config = dict(
    num_hidden_layers=9,
    hidden_size=96,
    num_attention_heads=3,
    num_key_value_heads=3,
    head_dim=32,
    intermediate_size=256,
    vocab_size=8192,
    hidden_act='geglu',
    norm='rmsnorm',
    norm_place='pre',
    norm_eps=1e-05,
    positions='rope',
    rope_theta=19000.0,
    rope_fraction=1.0,
    qk_norm=False,
    attn_scale=0.177,
    bias='none',
    tie_word_embeddings=True,
    parallel_block=False,
    init='normal',
    init_std_qkv=0.0434,
    init_std_o=0.0434,
    init_std_up=0.0434,
    init_std_down=0.0266,
    optimizer='soap_variant',
    learning_rate=0.00941,
    beta1=0.95,
    beta2=0.95,
    weight_decay=0.071,
    lr_head=0.00962,
    warmup_steps=200,
    schedule='wsd',
    decay_fraction=0.714,
    decay_shape='sqrt',
    final_lr_fraction=0.1,
    batch_tokens=32768,
    max_seq_len=512,
    doc_mask=True,
    train_tokens=120300000,
    max_steps=3672,
    dataset='wikipedia_en',
)
Each number is 128 + 24 x the weight over its row's rms, rounded and kept within 0 to 255. Layers, rows and columns count from 0. The size above them is the row's rms in percent of the matrix's.

# layer 6 MLP down (transposed), 256x96, rms 0.203, rows 117-140, columns 0-95
size [ 97 100  89 105  89  98  98  83  92  96 121  98  98  97  85  94  97 111  93 101  93  96  81  96]
[[ 83 130 109 131 164 111 113 103 123 125  92 122 129 122 159 139 138 112 117 102 152 143 136 112 127 102 141 129 116 114 119 123 188 128 139 183 138 123 130  96 165 170 129 128 102 149 140 183  53 153  87 150 120 125 139 138 100 137 142 108  99 111 142 163 133 128 101 132 124 118 127 116 124 153 134 160 141 111 158 138 106 130 151 122 117 142 131 118 110 133 180 199 143 146 153  92]
 [117  84 112 147 169 128 112  86 126 117 136 178 125 168 110 133  98 140 108 170 127  75 129 162 116  97 139 124 122 143 152 136 129 130 134 132 130 200 158 109 143  52 106 151 155 125 133 134 100 141 110 149 144 107  98 136 146 142 162 114  98 151 141 151 134 158 136 124 139 152 122 125 101 120 132 145 120 104 103 104 105  96 114 150 131 191 137 147 138 154 135 115 131 151 109 114]
 [144 172 108 154 151 172 129 123 140 126 147 139 124 138 108 120 107 147  79  83 116 122 135 139 131 118 125 140 128 156 126 113 135 161 135 116  71 127 140 125 123 109 113  90 121 174 161 151 162 172 139 141 155  82 143 109 114 144 121 143 109 142  98  90  97  93 172 140 161 160 143 136 160 151  97 119 112 160 100 145 107  97 140 132 142 145 133 130  83  98 127 124 176 162 121 148]
 [ 86 103 161 150  96 155 145 158 155 105 111 106 101 144 115 168 152 118 145 101 117  66 169 139 126 145 114 164 153 156 125 128  84 169 127 137 150 115 164 119 127 133 102 126 111 157 154 122  91  98 105 154 164 133 121 120 125 112 136 131 119 131 129 104 126  93 173 141 107 183 121 149  81 122 125 118 114 117  98  58 124 136  99 133 124 124 110 145 134 132 142 121 103 141 131 109]
 [145 163 177 142 130 145 102 123 151  94 135 116 112 107 168 114 143 103 130 122 100 142 151 115 118 131 146 130 102 144 154 125 130 122 116 139 106  82 170 137 122 160 121  93 180 129 173 143 142  75 140 137  98 153 162 170 156 137 162 123 142 103 119  84 126 117 155 138 146 169 146 116 133 100 154 107 178 100 158  97 157 108 145 154 138 109 118 150 159 126 137  93 149 117 130 128]
 [ 87 127 123 162 137 128 126 107 130  86 124  79 106 140 137 120 110 115 149 127 177 120  75 160 114 128 148 161 153 150 139 147 145 161 140 138 135 103 155 114 123 118 121 175 127 160 124  93 113 136  97 103  97 168 121 151 110 126 174 115 142 143 171 133 134 139 139 139 136 182 161 145  91 137 115 149 125 158 151 124 147 140  99 141 131 121  96 117 105 122  83  78  82 147 128 117]
 [137 158 133 170 122 145 110 160 130  96 119 146 123 137  67 172 143 152 151 136 119  96  99 148 105  91 141 140 134  92 103 111  87 167 176 111 119 141 123 110 143 124 141 149  77 168 146 109 113 119  94 144 164 124 123 144 142 147 111 170 138 121 172 110 129 168 161 135 107 141 148 141 127 109  93 129 155 131 144 147 148 140 115 122 103 153  85 173 104 138 110 118 160 136 136 121]
 [135 180 123 111 137 109  84  88 136 110 160 115 126 160 138 111 113 136 112 133 155 130 144 165 128 107 105  88 114 129 107 123 133 126 107 139  87 112 152 126 118 166 126 134 116 142 135 150 107 113 128 170  92 186 106 154 143 123 128 128 130 131 146 146  76 140 103 130 119 137 145 112  83 156 144 105  91 116 152 111 143  90 185 120 124 122  92 145 171 110  88 124 101 164 130 172]
 [120 131 117 114 142 136 107 138 147 141 137 108 146  69 126 142 124 104 112  79  84 184 164 127  69 159 128 141 153 142 133 130 152 173 104 121 147 140  95 130 158 118 125 164 133 150 116 120 121 127 145 151 130 125 132 160 172 131  89 143  98 155 143 134 159 126 118 142 176 169 110 125 142 119 111  95 115 106 144 122 102 126  90 120 136  86 155 126  92 113 138 150 152 114 181 120]
 [117 159 171 126 164 167  72 111 147 125 132 115 145 114 197 110 144 111 147 151 125 143 184 106 138  89 152  76 126  86 129  77 111 155 111 145  88 115 126 137 147 108 109 129 123 143 157 136 153 144 105 133 121 131 188 125 121 127 141 125 145 142 149 131 151 144 138 145 132 149 145 136 152 125 149  96 150 131 125 127 167 168 140 146 110 118 154  86 169 137 110 128 118 114 142 124]
 [148 140 126  63 145 147 102  95 112 160 129 125 132 122 154 138 144 133  87 134 132 168 141 137 120 100 166 128 133 135 106 115 101 117 150 128 109 200 176 118 148 108 121 124  85 114 121 141 103 161 113  96 123 124 113 143 146 123  98 117 162 162 143 143  99 104 107 136 115 108 107 138 105 116 109 122 122 160 109 147 129 134 161  84  81 155 178 148 147 158 105 101 101 137 108 106]
 [152 129 100 130 103 107 145 129 110 131 153 121 139 185 135 133 149 143 112 160 135 127  95 136 105 126 103 147 138 156 129 158 101 134 146 100 136 105 115 136 129 103 143 122  92 107  94 156 135 185 134 122  82 131  88 134  74 157 137 136 141 150 151 131 105 100  91  88 178  86 150 124 133 109 155  85 119 133 134 136 105 134 142 129 107 149 127 173 183 115 101  89 126 148 144 113]
 [ 97 155 141 117 145 132 144 126 122 145  80 147 139 179 125 153 180 115  97 111 124  91  89 125 162 139 122 131 109 131 132 151 145 147  81 101 117 118 135 146 108  90 137 129 106 114 108 147  93 128 104 179 137 160  89 158 150 101 150 112  72 141 129 166 149 147 149 124 101 141 123 160 108 139 119 112 111 156 128 100 133  88 106 125 154 112 127 120  89 118 125 138 173 172 139 137]
 [151 112 129 136 169 114  96 116 145 124 153 151 122 141 113 128 103 134 128 106 137 108 141 100 125 133 139 115 119 140  78  87 162 136 143 109 175  94  96 116  99  85 143 140 119 142 126 100 105  85 116 115 140 109 128 130 102 167 109  92 160 136 141 156 132 137  96 139 160 150 117  87 154 155 172 164 114  92 134 124 113 155 154 168 116 143 109 138 129 101 105  87 147 136 192 115]
 [141 135 152 123 114 126 127 110 173 117 129 119 104 172 125 102 127 151 107 118 113 158 150 135 127 140 125 122 142 166 132 137 115 166 105 111 138 119  82 140 153 104 147 103 140 130 122 127 191 136 138 135 157 132  92 129  53 179 158 122 116 143 150 137 171 146 115 102 125 126  79 114  81 136 137  69 162 100 130 112 144  82 111 123 104 166 142 160 121 125 137 144 124 141 126 118]
 [123 151 140 107 157  95 114 109 200 162 130  88 121 130 116 131  92 112  98 111 124 102 138 138 134 127 101 134 143 107 145 141 117 108 138 123 115 155 154 114 117 162 128 132 195 117 115 158 131 114 105 105 128 156 118 109 133 127 172 108 165 122 156 121  96 102 156 113 128 115 137 107 140 119 148  73 131 109  98 124 123 115  65 105 136 113 125 133 132  68  97  88 162 132 128 153]
 [ 85 117 138 105  80 180  94 145 109 117  94 128 129  94 118 167 133 100 123 104 146 116  75 150 147 144 144 148 145 135 155 117 180 121 104 137 107 121 124  77  83 142 134 152 130 125  88 130 121 180 139 124 152 115 134 124 139 119 176 108 121 129 142 137 115  94 139 128 127 149 107 157 124 118 153 154 133 127 121 120 136 167 137 152 119 124 164 145 103 159 134 144 194 146 128 161]
 [103 151 104 169 101 181 138 133 115 123 119  72 123 142 137  73  84 156 127 115 133  97 135 108 118 140 162 131 137 141 151 115 149 147 105 103 154 123 143 129 149 139 117 136 121 165  81 104 146 162 123 112 160 131 140 135 105 142 170  82 136 124 181 152 107 158  92  83 105 138 116 138 142 147 107 128 154 150 129 175 147 161 130 152 113 149 146 132 115 121 139 174 141 127 109 132]
 [102 133 119 164 152 147 107 118 117 142 123 116 140  98 163 183  90 130 123  95 166 119  68 129 121 117 119 108 141 112 122 118 137 148 181 136 107 119 106 131 142 139 153  98 124 147 157 181 125 146 124 181  96 121 171 128 104 117 141 130 101 121 101 159 154 127  92 120 132 115 109 135 114  84 123 149  86 143 100 168 180 142 161  92 117 151 136 156 128 105 127 141 140 124 135 119]
 [126  92 129 144 122 128 183 130 131 111  98 104 163 139 117 150 149  84 122 188 112 139 184 150 113 133 165 137 118  91 127 151  80 148 136  98  87 128 113 152  85 130 155 137 113 130 147 159 142 112 170 112 140  84 140 125  96 111 123 114 128 115 128  82 103 104 121 139 110 151 114 146 120  84 143  88 113 125 145 107 141  89 115 137 124 125 140 149 116 130 108  89 149 102 157 114]
 [119 106  89 142 143 179  99 145  97 133 134 128 144 134  94 159 127 120 161 129 142 123  91 123 124  68 161 121 130 130  94  83 106 130 128 103 154 152 109 125 128  88 135 136  84 103 152 150 158 173 101 164 132 171 140 164 145 147 138 122 134 145 113 145 132  96 111 122 167 109  88 120 120 129 130 130 136 118 116 183 134 166 120 172 175 120 165 122 128 129 124 105 123 141 121  99]
 [123 119 114 129 125 105 125 131 147 117 140 180 108 132 192 135 104 119 154 133 128 175  94 138 113 143  95 129 116 108 105 135 120 144 123 120 153 139 128 137 119 139 135 157 113  93 121 163  64 124 188 120 107 136  89 160 155 146  82 138 145 128  97 159 110 112  99 135  75 147 136 136 132 133 148 171 140 124 151 163 121 122 149 161 126 101  87 142 171 137 100 123  99 124 146 104]
 [165 114 141 186 141 132 150 145  60 128 137 118 135 201 154 142 122 129 146 133 109 163 107 171 130 142 147 133 135 121 124 186 133 127 101 139 135 102 129 157 135 143 111 140  75 135  76 114 148 161 146 136 112  96 114 137 140 113 132 140 133 128 104  98 136 160 121 141 127 116 137 149 182 131 162 135 143 154  90 146 125 150  81  96  95 114 107 109 118 114 140 122 141 127 120 113]
 [134 146 130 120 110 155 141 168 108 148 135 160  72 181 135 151 112 119  98 144 132 136 112 109 126 154 171 125 189 126 147 149 169 131 148 140 149 125 140 116 142 137 126 140 129 167 143  91 104 158 126  99 139 153 107 135 116 121 145 146 143 123  89 131 180 126 134 115 101 112 132 126 114 192 139 148 130 161 176 152 115 117 140 131  82 127 135 148 127 111 126 173 163 122 118  79]]
# layer 6 MLP gate, 256x96, rms 0.201, rows 118-141, columns 0-95
size [100  92 100  91  97  96  88  96  93 105 106 104  95 112  93 108 110  77 109 103  87  87  99 112]
[[119 106 152 119 136 116 139 102 126 132  73 116 123 128 113 157 150 136 116 165 146 119 146  55 118 140 146 127  87 107 130 188 122 120 152 159 105 131  91 130 142 121 142 124 103  91 153 111 134 103  97 148 134 132 119  91 111 116 140 104 167 145 134 134 154 101 149 163 175 137 130 122 119 124  84  96 124 125 148 147 143 153 112 126 161 172  95  90 154 144 101 144 170 112 157 114]
 [131 105 124 130 125 152 133 116 113 129 138 115 163 135  91  95 146 154 205 115 158 143 164 112 152 161 113 176  83  97 102 155 150 132  93 106 127 136 107 122 126 161 172 140 139 134 153 153 129 151 108 117 128 127 122 126  64 117 132 130 124 115 155 130 107 135 136 119 152 117 205 155 135 126 116 158 169 142 122  91 168 101 115 135 132 134 129 148 134 122 131 143 118  86 142 134]
 [126  98 128 152 148 116 137 141 134  99 144 154  99 134 111 157 146 107 133 125 111 158 133 102 113 107 125  97 106 140 131 121 106 131 192 117 144 131  94 123 114 139 109 163 125 130 110 118 121  39 176 146 135 107 155  87 101 100 110 129 114 183 107 138  90 103 160 149 155 126 150  99 157 138 105 111 122 111 102 115  98 103 160 141 102 117  76 128 107 101 143 126 123 125 117 150]
 [145 142 116 131 154 165 142  51 140  97 143 118 125 158 119 132 105 112 128 149 150 113 162 166  91 151  84 133 114 145 108 152 140 166 123 144 138 148 131 160 158 152 127  90  96 123  84 124 141 171 123 160  98 125 121 109 106 117 148 109 104 133 116 125 133 129 138 115 121 104 150 125 178 150 137  99 130  97 128 119 149  98 113 144 103 117  73 151 149  80 137 134 112 156 162 158]
 [169 107 122 194 129 113 123 126 143 137 169 115 139 163 141 160 181 122 135 107 144 150 106 119 103 157 141 112 162 137 163 158 117 152  94  98 170 114 133 121 128  99 166 137 127 151 134 156 133  94 105  93  89 122 151 122 115 120 131 160 107 151 121  93 113 149 128 151 117 162  88 128 113 121 137 154 116 109  80 138 116 122 118 148  95 129 107 119 100 100 115  91  74 114 114 132]
 [106 130 134  78 110 135 173 118 113 151 121 124 120 135 113 148 117 112 135 161 143 152 117 131  74 106 133 120 118 126 173 146 151 102 119 163 156 145 116 123  82 118  68 126 145 102 151 124 148  96 105 103  75  98  93 125 114  94 102 118 145 128 104 150 126 145 127 126 159 126  79 109 138  98 155 121 115 134 114 147 148 120 148 109  90 134 151  80 140  72 151 126 109 116 152 153]
 [149 140  93 113 134 119 106 138 124 119 142 139 183 101 136 123  51 114 124 134 131 143 107 111 147 144  98 100  86 158 106 159 139 139 135 175 106 133 105 143 182 102 127  95 175 131 119 117 143 131 131 147 124 135 105  95  83 127 167 128 148 161 141 148 152 100 131 107 115  77 137 131  66 131  96 147 136 102 115 119 112 140 122 118 110  81 127 120 122 147 113 149 128 147 147 117]
 [164 134 125 132 104 118 136  80 179 124 116  91 116  86 137 165 136 122 125  98 108 160 115 143 128 164 155 130 143 156 140 125 132 140 100 154 106  98 121 155 157 132 164 124 100 123 169 106 137 164 129 151 113  69 140 146  82 112 123 122  97 140 104 112 151 111 148 127 144 118 171 160 137 170 101 179 114 142 129 121 145  97 135 121 158 119 139 121 139 173 105 103 116 172 126 140]
 [105 119 132 157 126 152 173 117 126 135 150 150 173 159 152 160 129 125 130  96 130 131 120 122 161  83 108 118 124 151 130 109 103 110 140 130 111 142 125 202 156 154 152 127  92 136 138 132  91 133 111 115  58 126 111 112 114 123 147 120 165 118 206 104 108 112 128 150 150 149 143  78 149 114 140 144 135 138  80 107 144 137 113 135 147 104 145 126 100 117 104 126 116 145 108 114]
 [103 136 130 108 106 147 140 121 134 174 132 111 114 145 128 165 151 149 140 131 116 105 101 152 120 112 145 142  96 115 139 136 120 127 106 162 167 121  82 121 149 140 111 118 146 141 165 171 156  55 119 161  83 127 122 112 112 122 144 117 152 129 166 127 111 155 120 120 134 131 122 139 145 119 141 173 105  85  99 176 131  91 160 147 129  56 128 106 165 144 105  96 116 138 139 125]
 [134 136 125 117 115 120 113 102 124 144 158 145 117 118 155 144 162 107 159 176 130 201 155  85 137 116 125 101 131 106 153 134 109 114 135 140 163  98 124 151 120 145 118 174  78  90 135  73 146 122  55 119 151 147 156 102 140 110 128 121 118 161 119 187 133 142 132 112 130 127 119 126 124 133 169 112 144 129 135 133 154 160 128 108 173 103 139 102 135 133 102 136 136 140 120 150]
 [170 133 177 115 145 138 110 137 136 129  95  88  89 116 124 171 140 121 132 159 150 115  66 136 168 156 128 127  76 172 164 117 126 102 128 153 105 137 135 144 164 113 171 102  92 124 144  93 105 162 108 156 157 140 127 132 107 135 101 141 115 116 118 134 143 144 124 132 124 131 128 158  96 104 116 134 159  81  94 122 154 123 167  98  91 132 125 133  94 141 150 135 135 142 120 104]
 [155  94 126 133 114 144 122  80 123 101 117 122 146 103  85 141 104 136 130 136 138 129 116 134 110 139 122 148  76 139 101 133 120 165 117 109 120 152 138 216 141 132 104 136 145 154  92 120 156 143 143 142 144 125 127 132 134 124  97 140 167 121  71 114  79 171 140 182 128 153 113 113 141 103 110  86 138 137 142 152 146 139 150 145 111 161 149 134 153 148 154 136 121 107 139  82]
 [108 127 128 141 119 169  97 116 140 131  96 149 139 111 169 102 132  92 134 150 115 188  87  97 123 119  90 105 130  69  99  93 141 104 100 163 101 105 146 144 154 153 164 134 101 135  70 129 142 146 141 116 183 114 130 140 130  93 130 151 102 141 126 155 113 137 140 130  90 112 141 120 141 140 111 110 114 161 121 138 146 155 117 128 148 124 118 128 144 170 105 160 155 118  92 150]
 [145 102 125 150 113 174 129 122 110 103 151 174 162 149 143 114 156 104 156 129 159 152 147 104 156  92 152 157 121 103 104 137 108 123 145 112 151 117 111 123 152 157 134 132  99 160 157 129 122  86 120 137 178 113 144 130 129 108 145  97  92 109  97 174 177 128 121 120 134 133  88 126 144 117  85  91 153 142 140  84  99 131 146  81 113 121 104 132 111 115 112 127  97 143 148  88]
 [122  79 149 178 120  94 141  90 128 119 150 161 121 125 143 122 134 105  93 148 130 118  92 149 111  72 133 107  91 158 130 130 104 112 164 144 127 102 132 111 103 135 137 111 130 106 102 166 128 114 135 129  49 145 156 124 121 132  96  96 140 103 125 114 133 160 119 114 144  89 148 178 148 147 141 162  71 142 118 136 126 145  98 105 150  97 116 107 124 137 115 136 108 132 161 133]
 [132 176 124 157 137 157 134 117 102 149 122 149 123 123 102  90 111 164 157 101 120 113 119 116 139 157 102 127 120 112 126 143 169 128 145 167  94 122 120 129  84 151 101 137 159 115 150 170 108 102 144 136 100 122 138 138 129 120 158  87  89 102  94 122 149 160 158 147 132 155 145 159 117 129 179 128  81 110 128 129 138 149  80 123 160 109 119 163 143 102  81 120 102 146 169 145]
 [113 127 146  75  68 148 117 175 137 134  97 173 144 134 148  87 124 130 135 101 129 133 117 111 127 114 122 161 106 129 148 144 148 118 127 117 176 159 139  69 144 131  85 146 106  97 119  98 104 145 112 125 135 131 171 161 142 105 131 131 133 118 141  78  98 102 154 133 106 147 119 136 131 146 110 165 158 124 142  87  94 132  97 155 108 104 145  93 115 147 130 118 176 123 127 121]
 [100 145  72 144 138 154 119 112 105 142 131 182 162 142 123 120 127 135 148  64 137 112 119 130 128 141 100  91 100 105 114 137 143 110 122 141 131  90 155 121 156 127 158 140 149  77 138 129 115 140 124 129 119 156 109 142 145 146 134 138 118  96 130 146 140 145 100 105 129 151 130 133 128 115 101 175 159  86 147 101 105 179 107 143 117 136 115 115 109 148 141 135  64 195 147 140]
 [105  99 151 108 125 166 154 126 121 136 156 118 177 175 120 120 138 124 135 150 141 165 105 134 163 151 108 123 152 120 155  98 130 143  91 120 127  95 136  90 144 113 138 116  75  81 147 159 163  87 102 123 119 142 140 119 155 164 132 154 105 110  80 165 147 142 130 113 136 102 124 149 134  65 148 134 141 157 118 130  99 128 126 160 125 101  90 117 152 125 133 122 139 148 123  79]
 [112 114 128 118 146 104 118 154 108 141 129 144 127 131 147 140 110 163 114 114 132 144 171 119 129 100 160  92 136 147 117 121 146  95 141 165 114 173 115 128 130 127 105 106 169 112  94 127 141 114 102  89 133 118  91 124  66  71 175 139 140 163 173 143 168 138 137 121  93 128 140 173 186 110 112 135 115 136 133 165 137 150 140  93 124 129 135 129 137 158 106 126 131 115 153 176]
 [162 110 103 143 107 148  84 138 102 137 164 138 161 141 163 145 125 175 132 140  99 140 110  89 167 138 138 126 159 104 123 123 138 125 107 129 165 122 170 126 150 138 100 109  87 143 152 116 140 175 110 109 109 142 149 105 167 109 115 156 113 188 131 124 128 127 177 151 103 129 114 117 164 157 103  98 117 148 106 101 136 101 114 114 115 121 186 112 115 114 144 159 134  97 106 116]
 [128 120 143 154 128 124 193 147 117 141 142 157 101 121 111 125 117 149 126 134  85 182 164 128  91 108 143 152 117 145 159 137 107 174 136 100 127  89 141 125 171 126 131 114 122 126 145 161 110  96 123 104 146 128  75 150  72 122 124 122 139 167 136 130 118 144 104 129 109 155 117 153 110 126 167 107  86 145  87 158 148 152 109 100 145  87 167 129 137 136 110 131 134 100  98 119]
 [144  93 115 125 111 107 130 141 121 120 160 122 151 169 100 122 128  94 120 117 118 129 165 103 136 168 118 127 114 116 164 106 131 109 122 140 152 105 141 115 168 158 110 121  74 162 118 127 146 100 142  83 109 163 111 161  91 126 146 159  93 157 137  97 130 139  67 110 101  97 127 149 163 125 110 152 108  76 122 126 137 147  98 102 138 122 135  90 162  96 117 150 129 166 144 146]]
# layer 6 MLP up, 256x96, rms 0.201, rows 118-141, columns 0-95
size [100  96 104  99 102  93  81 102  99 112 114 101 101 106  93 103 104  85  94  77  95  78 100 103]
[[117  82 159 112 114 111 138  87  78 145 132  94 133 148  81 148 124 107 106 182 133 148 136 146 129 143 137 138 117 109 153 116 114 119 135 122 126 141 150 118 145 156 140 106  94 131  73 122  77 157 143 146 109 113 102 124 136 110 106 136 139  95 101 121 135 119 134 140 151 152 165 219 120 149 154 107 103 152 124 143 157 141 149 142 144 141 115  89 113  98 110 159 113 109 115 129]
 [126 160 138 120 104 126 152 131 127 137 131 152 145  86 134 144 102 131 115 104 126 128 120 169 104 109 130 137 119 132 144 129 119 104 155 124 130 109 116 150 144 127 127 130 149 165 125 119 146 107 146 126 180 165  84 160 105 122 143 206 171 139 184 147 154 111  95 124 135 112  91  89 127  94 104  88 139 137  61 127 130 131  98  82 135 134 126  90 112  99 155 143 148 127 124 124]
 [159 125 150 149  98  81 151 129 167 155 146 160 106 110  87 157 117 153 135 113 150  98 105 117 129 106  99 157 155 131 136 122 110 134  80 112 171  99 173 126 115 161 120 109 135  98 114 205 136 127 125 118 153 115 137 143  96 113 151 168 140 111 129 130  84 102 105  98 108 116 158 112 131 153 107 160 134 134 134 179 125 127 136 110 101  97 130 164 131 125  99 113 116 135 113 125]
 [104  94  96 107 141  83 127 111 126 116  88  97 130  97 117 147 134 124 112 142 117  83  89 107 118  77  82 125 145 100 129 111  76 119 101 131 102 188 150 121 110 112 105 107 192 121 115 138 142 174 150 155 126 135 138 115 156 102 107 142 153 161 135 142 117 145 120 135 116 114 116 108  92  98 134 126 127 159 126 121 135 161  96 126 138 113 140 170 150 138 125 133 169 138 102 117]
 [101 145 152 121 150 143 168  91 135  99 136 111 115  95 106 122 125 157 163 186 125 112 110 139 131 180 115 166 147 108 113 103 107 152 111 120  97 106 156 169 173 108 111 112 111 115 137 127 118 155 133 130 168 152 115 172 119 118 102 183 117 123  86 154 100 160 131 101 114 115 160 193 132 133  91 138 139 141 141 129 128 131 131 141 112 121 131 134  81 133 119 124  89 127 123 123]
 [ 56  75 140 132 157  94 127 124 130 150 156 149 139 122 143 118  89 134  79 131 108 176 116 113 141 115  94 113 139  86 109 173 127 137 104 131 133 113 139 148 129 114 138 122 151 128 118 143 113 117 153 143  88 106 141 138 137 133 141 164 163 126 127 167 126 144 190 167 156 133 124 178 154 144 145 109 149 100 124 155  73 132  99 105 135 148 127 126 120 141 141 163 110 112 131 119]
 [110 108 112 108 180 167 144 140 159 167 100 167 130 159  97 175 127 134 131 124 104 129 159 138  80 140 153 131 134  90  95 124 112 109 127 108 122 125 104 125 124 164 121 129 118 133 166  91 128  70 107  96 138 120 134  87 137 131 120 119 126 101 138 103 111 119 165 138 141 160 106 135 172 142 128 110 183 138 144 154 164 101  98 140 129 155 124 150 130 150 162 126 145 132 156  88]
 [161 131 113 155  85 162  96 166 131 142 110  93 131  88 128 139  96  98 131 128 109 113  98 123 160 106 109 120 114 130 121 117 120 145 191 123 167 123  94 113 109 132 110 112 151 140 181 112 156  89 150 125 105  91 122 178 138  97 108 128 130 124  73 149 139  98 125 100 121 151 121 135 105 137 148 108  94 129 152 100 127 100 127 145 137 123 134  92 112 104 127 164 133 145 149 178]
 [147 112 137  86 146 106 103  89 132 147 123  94 167 142 148 100 121  92 127 181 119 126  94 119 147 106 117 101 131  93 122 151 112 119 126 112 130  97 121  79 121 136 161 142  96 133 133 124 150 111 114 134 119 140 143 102 134 126 112 105 134 168 151 190 139 121 115 160 155 142  71 108 162 103 145 150 160 172 167 165 124 109 117 108 137 106  93 101  99 162 144 137 156 120 123 133]
 [119 117 107 128 147 100 159  90 128 152 132 107  98 133 123 132 165 125 109 127 138 120 148 107 119  99 132 123 138 130 168 108 149 116 126  84 140 110 144 123 140 116 108 134 133 140 159 160  80  99 103 145 140  86 150 151 135 151 119 150  77  90  82 115 128 118 126 111 136 169 209 137 162 126 160 124 185 121 130 143 128 143 114 133  95 105  90 117 171 142 111 162 149 145 126 149]
 [129 154  96 127  99 177 108 100 120  98 140 158 165 111 120 151  99 163 110 125 139 174 126 160 124 162 128 115 149 112 118 134 147 132 118  99 159 128 126 138 125 164 128 147 158 124 152 144 121 124 158 112 144 134 147 140 161  95 114 130 114 113  73  95 177 111 186 160 162 125 100  96  97 199 150 127 108 162 115 111 144 113 133 132 106  99 111 113 119 130 109 140 136 129 120 154]
 [ 99 136 143 120 121  97 117 165 135 140 119 122 111 111 100 122 115 147 140 150 145 153 125 103 106 147 149 103 102 143 142 158 113 152 138 131 135 125 127  85 165 138 122 153 125 143 120 104 151 171 193 108 101 145  94 142 154 177  96  78 107 144 182  86 177 175 110 120 118 160 112 123 109 132 108 162 104 106 125 129 102 102 152 123  89 160 125 138 102 119 119 110 141 143 147 118]
 [120 115 145 122 162 126 112 118 170  85 119 120 144 129 103 128 157  97 157 127 129  90 121 131 104 144 128 143 142 125 129  88  95  97 142 156 184 110 110  88 124 141 101 180 114 180 106 128 100 155 114 106 111 162 134 145 147  96 117 106 152 136  79 132 118 142 153 157 150 171 147 136 137 156 126 154  87 128 177 116 106 130 160 132 160 109 151 122 119 100 137 153 130 140 125 166]
 [143 136 169  91 130 145 147 108 126 154 134 178 120 148 161 134 154 119 157 159 134 153  94 114 121 127 139  69 133 101 106 147 120  90 144 163 140  93 126 146 122 151 130 160 142 122 105 136 103 106 170  89 177 100 165 109 158  88 107 153 142  92  93 128 125 153 114 122 165 125 101 111 127 135 122 145 122 130 113 145 153 103 125 108 157 133  96 140 132 175 133 128 161 106 125 170]
 [ 86 125 128  99 144 131 114  85 167  98  96 136 126 129  94 140  86 156 135 109 118 103 136 111  94 146 100 122 154 100 126 136 156 128 133 109 109 164 120  93 160 156 112 130 153 128 133 142 117 112 152 132 145 120 140  54  97 143 200  92 147  94 125 144 137 145 133 136 126 120 127 156 110 138 146 119 102 107 126 112  97 126 121 109 112 126 167 139 164  68 119 108 122  89 150 143]
 [150 138 152 113 124 117 101 130 113 117 139 124 141 126 153 158 130 135  92 109 131 179 144 168 168 112  98  83 142 117 127 158 184 115 124 101 106 117 123 115 132 154 103 118 153 161 128 110 120 165 130 150 136 127 129 171  92 132 111 169 152 110  86 147 110 135 138 111 157 130 117 104 121 113 128 119 113 103 134 179 133 132 140  98  89  80 185 161 109 182 142 113 106 133 105 131]
 [203 115  98 116  67 120 101  80 122 139 129 135 146 129 102  82 149 133 121 156 112 120 146 108 112 144 117 123 141  97 139 146 132 114 120 105 145 104 180 149 118 131 137 128 156 125 159 177 139 145 150 133 121 128 104  93 123 135 124 133 137 110 114 130 135 153 145 159 113 125 157 118 156 169 126 103 131 120 125 124  92  76 162 118  83 148 112 156 126 109 163 128 170 132  95  88]
 [156 108  63  94  79 122 195 145 175 121 163 108 136  79  92 115 135 125 131 129 106 147 143 106 131  96 104 111 137 111 151 152 142 133  88 103 136 138 121 154 127 103 129 107 162 105 150 101 142 107 176  86 133 106 101  99 157 127 119 126 145 140 117 131 139 170 127 126 130 146 121 140 102 121 135 101 113 171 106 125 129 132 119 105 122 139 124 133 114 105 128  89 119 175 101 106]
 [116 150 100 117 113  99 100  97 114 100 133  92 131  58 140 101 114 131 117 136 161 128 130 128  94 131 141 158 118 104 143 171 120 153  89 127 107 121  82 143 164 166 102 146 127 145  97 107 108 166 150 150 161 175 148 119 124 147 156  94  96 131  96 129 156 110 170 130 123 111 128 149 175 112 146  96 142 141 154 146 107 130 107 122 127  93 127 148 161 147 115  99 131 130 137  94]
 [140 129 114 128 169 113 133 104 144 174 123 134 169 135  84 106 101  75 126 141 183 132 125  97 129 148 135 157 136 115 146 153  83 128 131 128 114 156 140 117 184 112 143 117 111 140  97 129 148 128 128 141 144 133 120 147  94 172 138 130 145 106 195 107 148 106 127 173 145 129 121 113 124 121 108 119  80 119 116 157 135 107 134 155  97 128 128 134 169 110 143 159  69 118 124 102]
 [107 114 108 142 125 150 137 102 174 132 163 100  83 147 124  89 140 151 117  84 125 121 170 172 110  83 152  91 165 169 145 143 155 134  99 100 133 130 116  95 127  96 158 124 116 175 166 118 101 127 107 139 113 101 152 136 104 126 118 142 130 141 121 123  99 100 142 128 142 118 115 113 114 121 165  80 126 164 116 134 126 140 142  83 135 167 100 158 135 105 169 140 119 119 148 108]
 [124 150 134  90 143 130 127  99 132 131 105 139 135 150 134 116 148 151 102  71 127 129 136 114 147 118 129 146 135  83 144 110 163 142 129 166 161 133 101 143 119 163 107 158 144 180 106 148 140 112 136 176  98 142 136 120 130 119 157 108 127 151 161 105 127 116 123 160 153 175 114  93 125 113  72 127 138 173 127  74 121  67 123 122 119 110 133 151 127 143 126 162 185 123 127 138]
 [119 153 123 202 185 126 115 117 115 115 103 119 156 134 120 112 130 123 121 157 137 173 143 170 154 114 123 140 128 120 161  98 103 114 143 184 133 152 145 140 139 129 108 103 126 113  98 126 148 164 106 125 183 133 131  87  88 134 132 114 124 141 116 111 106 100 129 158 117 153 131  97  95  85 127  88 128  83 137 138 154 120 178 119 113  93 125 153 123 165 116 132 132 106 124 138]
 [116 109  99 156 102  98 144 163 101  96 135 127 135 106 160 145 125  98  98 141 168 133 129 142 116 117 146 128 146 131 134 157 132 109 134 116 122 163  97 142 188 166 126 128 130 121  83 134 160 125 147  67 119 112 120 157 107 144 133 134 140 122 145 114  98 146 134 138 120 141 146 143 114 107 109 105 117  84 157 114 121 120 166 175 131 183 129 131 109 128 138 199 138 143  75 100]]